config.toml
norm_place = "pre"
positions = "rope"
bias = "none"
parallel_block = false
init_std_down = 0.00255
final_lr_fraction = 0.0
batch_tokens = [32768, 65536, 98304]
seq_len = 512
Each number is 128 + 24 x the weight over the matrix's rms, rounded and kept within 0 to 255. Layers, rows and columns count from 0. Numbers have three digits each.

# layer 18 MLP up, 960x160, rms 0.17, rows 0-155, columns 120-159
121105146115116155129161096136153146090113127136130162136131118152153116110094161091124104112089103126141116111122078141
127080184125138142110103140100111120151091121109118148078134120131136089139125136177112080132128113147156160120110086124
127151101132082127144132111127154092126169158168122108120176134123114091165118096144121118105117145126138117073138111111
121148126110132159145117162167140085127132132141142094091118135111142132128130124112118104121072109125073126162140097131
065132105130129104139066138152107170172106172117127130084094137115152146141099122141107122140106129154106140148149146186
151118119155150117109133133159140114135117114113120108124110078135155133125124113137158148118126124115119161112098088120
085151147149105149129116116125086123056172133152123130133130119100112150168155169130136162162082174165107119154119123148
143133145098119115102107139152122069135115135139119079127106133098104150149124146130103138106137129121123124116074166158
117069145161109145164136140129116122111204133139126125154107119130087106159100123131099108149152137118132119110111120142
157147120106165114112121127154127144114104136127107114132155137146136140160103145137143123126113100102139131158139105142
100173118108137171137120134103100123108168139167146146131164150104099118135143151116109163085157142138100116109140136162
096130138093134137136151130160130148097129108158138130121169150111116142129111107127110140108144137142140139107153098128
136119137081114124122136108112147143123122138124103109101154108191107099135111125138159115151136123121096150125119130128
107121135132132129141107149129109130155122113127108144132142090121136109159114141174137173161170102121140125141130123107
130084152153121140119172067139087123150137152111113135114112120133138164127151126090124120134119151113148099122131077111
119133104118149151124136151135116152072116136160149094170072129126153129155149102088125084145139134127107083174136153122
136144141115131111116086131122106097127187127138151157093164112130161147164155120104093124156152110132127143125138120109
155112156177129113117122135082123111098103111091079179125158119104136125121108157156120101115148155152120086129154138120
145091157113112148092121138157156129092102118165106107139110142166124126149142165141121139144097125118144134147141106125
180191104104117134137133101160129125152130137130138150134135098150148114115116154087090134128149157104088136117118127157
097134143137152132118159150154132128138172132107118143117159125153181107143123126120156103154166107082066170134136120105
133137138099146161175126149138114106093131138169156154125148128107135125121148172140138137175128176121111153116128135125
125158117110125125190115142109127135146161164125078097083113129147114155133154170151109128125161146121095154112166143193
104170195086121105141172124142138112088125163117115173126153147152133111114157167123126087161094110116149138141099140098
136131122149100112119142132130124121106093130161136115127132149132125133193141081168116136105136137126116078092164118143
141146162178117136116123165144154098136135128153120077150135120112104114165126137154137137152123159119145155162121120129
144120137152116138121134145157137105126142126146139118143178112131115114077134154110150147160154120138145120104193100121
116123111131129125113150128058104120071119101147133160148178106116103086145164157123148166157117150109107127126118105138
115120111107128118131092139118144143148149135156071109100153146156137138133096139119155142135097157089121140099149132121
116125129092133100130141127148084150126062120164153118140128160133101116150146174136129138147104106122147087132111123111
112160159129116142108140105141083113145116106177173161108092165141149107164146152182104156120149081146109114102120156117
128096173085140129160145131119118100100134120099146106106154148142113088178095141124143067110118098119136153144112102138
106132157124170138121117092132126132154117156129102155123086159138084125133128136105156142173108130060135111130113067129
120172073140133084154162142106128131123163095141133169105143132086131123156117102121131161141099091123130121131122156120
121162157131114122141161125145142181109142125117090120179152123126093123114165141082142102146114134089156131141120115137
165131113115111097148079102138109119141155125155089131144132096144181122125154097113137104150132126120173125143163109150
102103129129099077146155130127152112118143152132111131093150124116130160159132128129136127127090121143158109150129155167
109126133125115077160183102158131113157135165109113101118090125092110140167102115130117138135150110132115132116172101091
123159144125130094114100114133105179128195125157132105096172146127149145129131144106121151192159130093136095107135130110
118135118125150170112138157158133122118149119071081108138094114131114095154132150123095119091118125135142107132084105114
131090137132109105123115099100141143158110137175091139127160135094144123133091134130150121117173106102097168130105116066
093160148164142119137110066118086181144107123124144134104157173103112147179108129171128153122111132119080127135115130136
094099110097150114163164094157107154140126138139135148164125141133097114127151119111133128101104126127113117107122107150
144107129112105163137161155164137067136159125149113110102114172146150110119146126153152140150128132106134160116121104151
118101120130109155116128148086081102162148140138108086100139133133131110118140137131138083107138145130107147119178105129
132093117157086118121072147108102141123106127106125131131108141150128143119088167103141134152160095139132113172102120121
109127086086078138097121103119088141106120071139096155096124143113101114126128127082123151137122112134071082132115128090
105131128104162082106142086114081116139102138134124116080120167087175141146153153145146119126090106114149164133160127124
131158129104121125135159139142106148120155141151118111116118125096144109109113117140134125095139112118144137161087159144
156165120160104090133141112119117093138134090104140138139108101116117138126123132104155088123122105133136139123120117140
135162148157113151141141112101132114141149152148128111157105118158174121166132139143128092129150145098205129150143145095
098130147115173118086138113152120151153101127149133109174106100112174147098146116120082111116148150089148172170142185127
092095110139134112090112139123150182154152112134128109150119109094132153175170119146130135143143142132111156095133110078
056121159107118106120115142124148110122124124083173120131168128143165147140097132131149112108136138106130145134171137149
154116143146100071151132109145115081086109140165109100093120107124154177070129096128161152121138138142150143120152103137
117138144102117112127106152079094117169147156126156132131107138112143137180117112131064152177110102149136164088101143109
149144125110121126162117135124152158120145126166104098144117172126119151176099123165098139136138093129057144177135154151
119137137118144156090110155135136138179156158135149147128128134144078118116130141121110145090107101127100107117102131125
105130130174108105143157127120153114099115158107175147155166155140102129140113115129143079168116136162082148187139109135
142164091116145120144099182128129121139146095130150130129139134146133137123135094147133162176129112113098116170121132139
126145115079145122114151119123098136076061120153113123174144149152146152118128084134158141155088125125154125100138101094
141107107112106133147114108108101116094121108132113123137119163111122129107157125138149130117121117073147103109100099170
157142118130125118098139142161126089151113126133129107144160123133132097138145104125172131112122094158088186094112144136
162119085117135138097111136091094071111138128161079097146126120123144109161098112117144050113115138112127169104108152154
106170116105151132127110132136143153092141118131135121151106057116161110131104166142133162105105133163116134115120092135
137070151127076116126172124154122153108123138089119169146128105132113121143107162109081129150155169119136110162105159167
138128139111132138124102158105123102144159154158155134115124105129129152098082149124112116138127140155108111154119123169
131116110137150117085136123062099171182101116112116108117119140146129086120132135163103147100081081093114165160135112167
103090115114116122115167106125171136118146175139139113117122121126165108108100128089124123108092142098157156124169158157
113127156112173102125099119170149140113127127111136062138107128126092099170060133119145129147147109099119087101168112117
123107140117161101149117108155080112115141127136122153142175145169124123131116057142118135148185115166130115142115134131
119128154128111132132128132155090160134123109120159147119144122144111105121150127175129101134158098120150096138110130117
119122150110124096147115113141132127123132149092122150164086125155109095128132160157113134146104149108111103100123087132
123138141158093101184145134075068156142117136120154146111101131073134129151157108139135140110134158086131109143098110081
137139155125105098141129094153141101174155131107155101130156126170120142145109121141164110148178098149107101146173124094
101160132164120140149102131146092155128152091127073100160126136100103105165109107140107147154092103149110120123137146140
150106131158133192136105096157186134105115107138147098106131108130117140111146129110125124123165122154146113115101095110
143128144181179190131122104162138080123154138127099088118111133120124131104150117143155132132137141109111145156146114160
135132136135124123126133155111096118112128158147119172122160130143163136090110154127126096120088151086106118107139111071
168152123113090119099123150113130108155106155161189177139141123141125108167103141137090083096166112141138161137147086117
154123106122058118095119095067101137173160126119173140112130134113146155100101127123118091147122095143161123149118133120
149124154111122122131126111153097106121107128131121101123127173066146082134117135110126110134136140145141174151125145144
103116119175124119077131151161165138135191143123120121144105140134109101112136109138098105155150110114135105083147134133
109125162134074111113099106156124121121129121110072119126114119141112135146151129116161144102147160135141091155148095139
149120152146144112113127123106140127171106154140168149125141153119137104151132120151117156126145058120096148124168136143
085139177096108112136133115142109127145108063108122141132075115099125111130108137123088115129109178147118113126140150191
110125117063148109103137139140120139123091135162133123113103129142094147154100121117101144180142102162134096137126095156
116084145143147124136162146138139112142097156110128131125105143140116144154098161124099136100141144114129150150128110126
166128121116127090119151120104140148131129123103130184155125135165151122157149184116135147119142109117121156129129177147
156134115159137094128127156117133146126119157073080162104123127121129110122121148138158105155144136125114151117147172121
084074114089132115159121126126135114113095155117157139129146154129154161137135140152111111136155164117167108147096124146
114123114087145131080104114124132173173130108112162140111106113154104164136135118100133112123074095110107150141163158155
130121132175131131131157101135096095081100122099125174121164075103118138145112141155127146183141088129112176167096135126
147079111148131078155100107103139161121122120117161158150078144138138138136116134137120111094103148126117092153156089110
168129107125083158062119136120136120091146143107138087105094126126126176135130127108160163134108150095120118147126122137
128105136121167086088110123115147123120121118122152134094092088164160156124141126071148157125142136164133112144121176154
157125147143130127102127150172113116111154133099110086116117150160124100106099081104099077145139108124156151143139126138
133118168094117105125130134088175140172113153131143151112146148141154097160142129144089120138101116116165143171120134131
095130166106115097123116158121140138117122139147164088152128163129131121141086122126125100152142123117171155137088100126
122131173149141102115113156135149128153167113103107114125150158140131106145132123088136148108102131170111132075146149130
115083123148111183121127119123130146116155145118118107150106115147150129119133115135118081120135152107144117134133160143
063141119119126106131116105125138149106098134131165172113079143120122103119157112118151148141098165105130134136129160153
156104074115140146124129161152124118146143136114164153117166115098166132091135108182088123125101168143158110162105128131
067109123123163115175131166135136123135146130149140112142120105124138143137146110112124141064149128148110160157112091131
144125102127101155097114098121148130136113171128128112164139123120142162150140071115132124138173104113110090114069126111
106137161151142141136138100143144160091155111104147148098137103132139145148170170132117145090178097146106098139160183127
130126093137115121145127102150122144145121173140156116111139120145108149118109109173109138116138150099130111115098059141
129187130104149083121163128135136135142168117139151136085129123154119102117112102112120103127136180145128097127172076123
123109166146104130147117140108103100208126116134134114138109121139141123096112188118092134104113132069131125140134136151
130136151091098131142144125131112082155041148105125147116109177160142138158119130058092135109126097140137124147154105082
129130112113120129140160109114109082093120142094132153135112107114086141142133149132129153139147184143151132122132159113
154167134083122144110125124153099095162146130074086166193097152072114152156140116132149145133133082131134126171124112189
125163174110103147135108117159107092125124110120149178112145113143131146154157114122146118148135139125154126159065119168
100117158174132110116113075160100085143144120107106097130167145175133106152121141098139148149131110154141105111118104111
119122118090123126131129127100103097121103108129123128106114164107131140139122120143134112110133173100136124097148123138
128148145096091116129117104129093098145109166143127149131066152099140103122101124135102183120139125126140094142134094109
155123108104099154139129133105102076074110118075131118176126095185088113113126146149175130140168133120090144133122122106
150133109114103100112123102091121136149134145101143176099164131122119152119114127126133169143127117111110108107135124129
151112121100131121137155150164153149132095125131182142150139157106131145087069169140137109119117110147122105114100100159
093138100111094114107142127180128144182132095127132115102145129130111110138102126151142131137143168085101100087117063153
108129108104140126143127128144135135119104129108145166115148101168139099096140119095105125139156168138153099170075101100
151115086135159135073157144141130109138110096128116115095153092140117137128160161166101106120110148092093131139117120127
118069090135124135080140177127116148138138084135136090169115127145110095153138118136133116146146108150106151144116094116
122100129132151147129131087103110188146102115087181151114149091111131160189112065166122099130117123127187104151123121143
179101121116148106130151116157099134114105119095137126135143135166107152141131145134147133117148182104102159126134137129
113154162122185152094119088139107129155129128149115134192142147101171080145186156118125103115109138101147123151101108124
155159112131127166105050134109119151125117121134141136128127120131096115170112127105174109180125119113090125126102124120
143085105152113154097131131111118148098121098149140113152137097121094167131156127123134127149138152107100128143123111135
102141126130141122152065135159117104127165120151184127127088106121124061147083182098116140114109118120122146078165137138
129131122153108104089141108121185131106110173158078100103138123135112108137149137135089148182125139148117112107132163125
117146120135165109131152135092108125134091148101112118175130108187119136151113138120090150119150129043166139136123134136
136160160096152155165108120136110119113119165138130151105154174128162139111078163159109165121146121126121115156135157081
167144100156146099115156114105133137105143132161147113101160084125122075104153151117134143166126086147064146128101161151
126098132135123103135140133165152103132123107122118167140150135163125133108112135123169130166163095106114165133150129165
172130087121145125164164151138119120166139101160125103130102150124104112156168128105101080153115163093140150110131117153
115125120105133079159142075126096081133116127128082134122109135133170128131124140162124171107111116131130138141136164148
147142168110170130138111136172096156112136143091128113108140149169114136162083124118165143086091154134150136150165145114
128151128151116163156164115076192125139118123129148141185135134127180133135122104156126134111095138165122137174117112129
119105150108110134099130144120142190145098082133138151155122151137102097136160169106157128127093111130085143156125137121
091127158125141125153134119138131140108067127130131147139132146142154168137110152092120145132077112171134102150121138113
089113107132137133154087132144126121150164137138135100146126094109081159119112104137134122092137150095115090106132112126
121123121112090104114084140125141180121076105120105122151139153158128078159129190091114153183137110113158162134185135121
154136135140124125171105116136123170148130134069095125148126169154109138126135142072088131091184118117129165125142123112
134155136062086105139133115141153112122122102108136120144144140145139134155134091104143124124117139156116092159119145137
127106141105148130138111154126133129121126170074103173149133153169127128163121090160117124111151187121105080166159120150
122141105142138119119147120122109148154157163108128101077137078153143156113095162065104124145161144137127133112138067094
092124131104103144117168110165115136168149110134146150131126075096133164137121133147123138126117083109180107110148120139
101137147159149157114123134175110127121110156137132112099088075170116115138121091095124101130135133159174136134175134133
098089101118115122090118099157131125136166115138071137138100154170114135133107127115124125172129134113136154120089122111
145188113118125094138096111123142136142091132156121148137123154153116129137185089092129098113125098104127126132131151104
096095170118086135125129110157122122126181155096134124136143101145117133138168087108127079121108122144144161117124134118
135114155128109126128149164097114110101146112108107175114126164131150149141112158159117146146127144154155071123080099131
118165143167122091069122142112109131120116157155138128118142125158180073138117143136142139152102123127130110153114109141
149164142123132100137142183137139121132153119147105155135127161109106138139143111094146146143124072107189115123130066117
125086114142085108118161099125128109156148144110145119156082104085112127153129113170125174131164090134138088147151097132
130101155128131169175155111128144109143143128128134139137108169123150128149124110133161116151154089124112120150144102120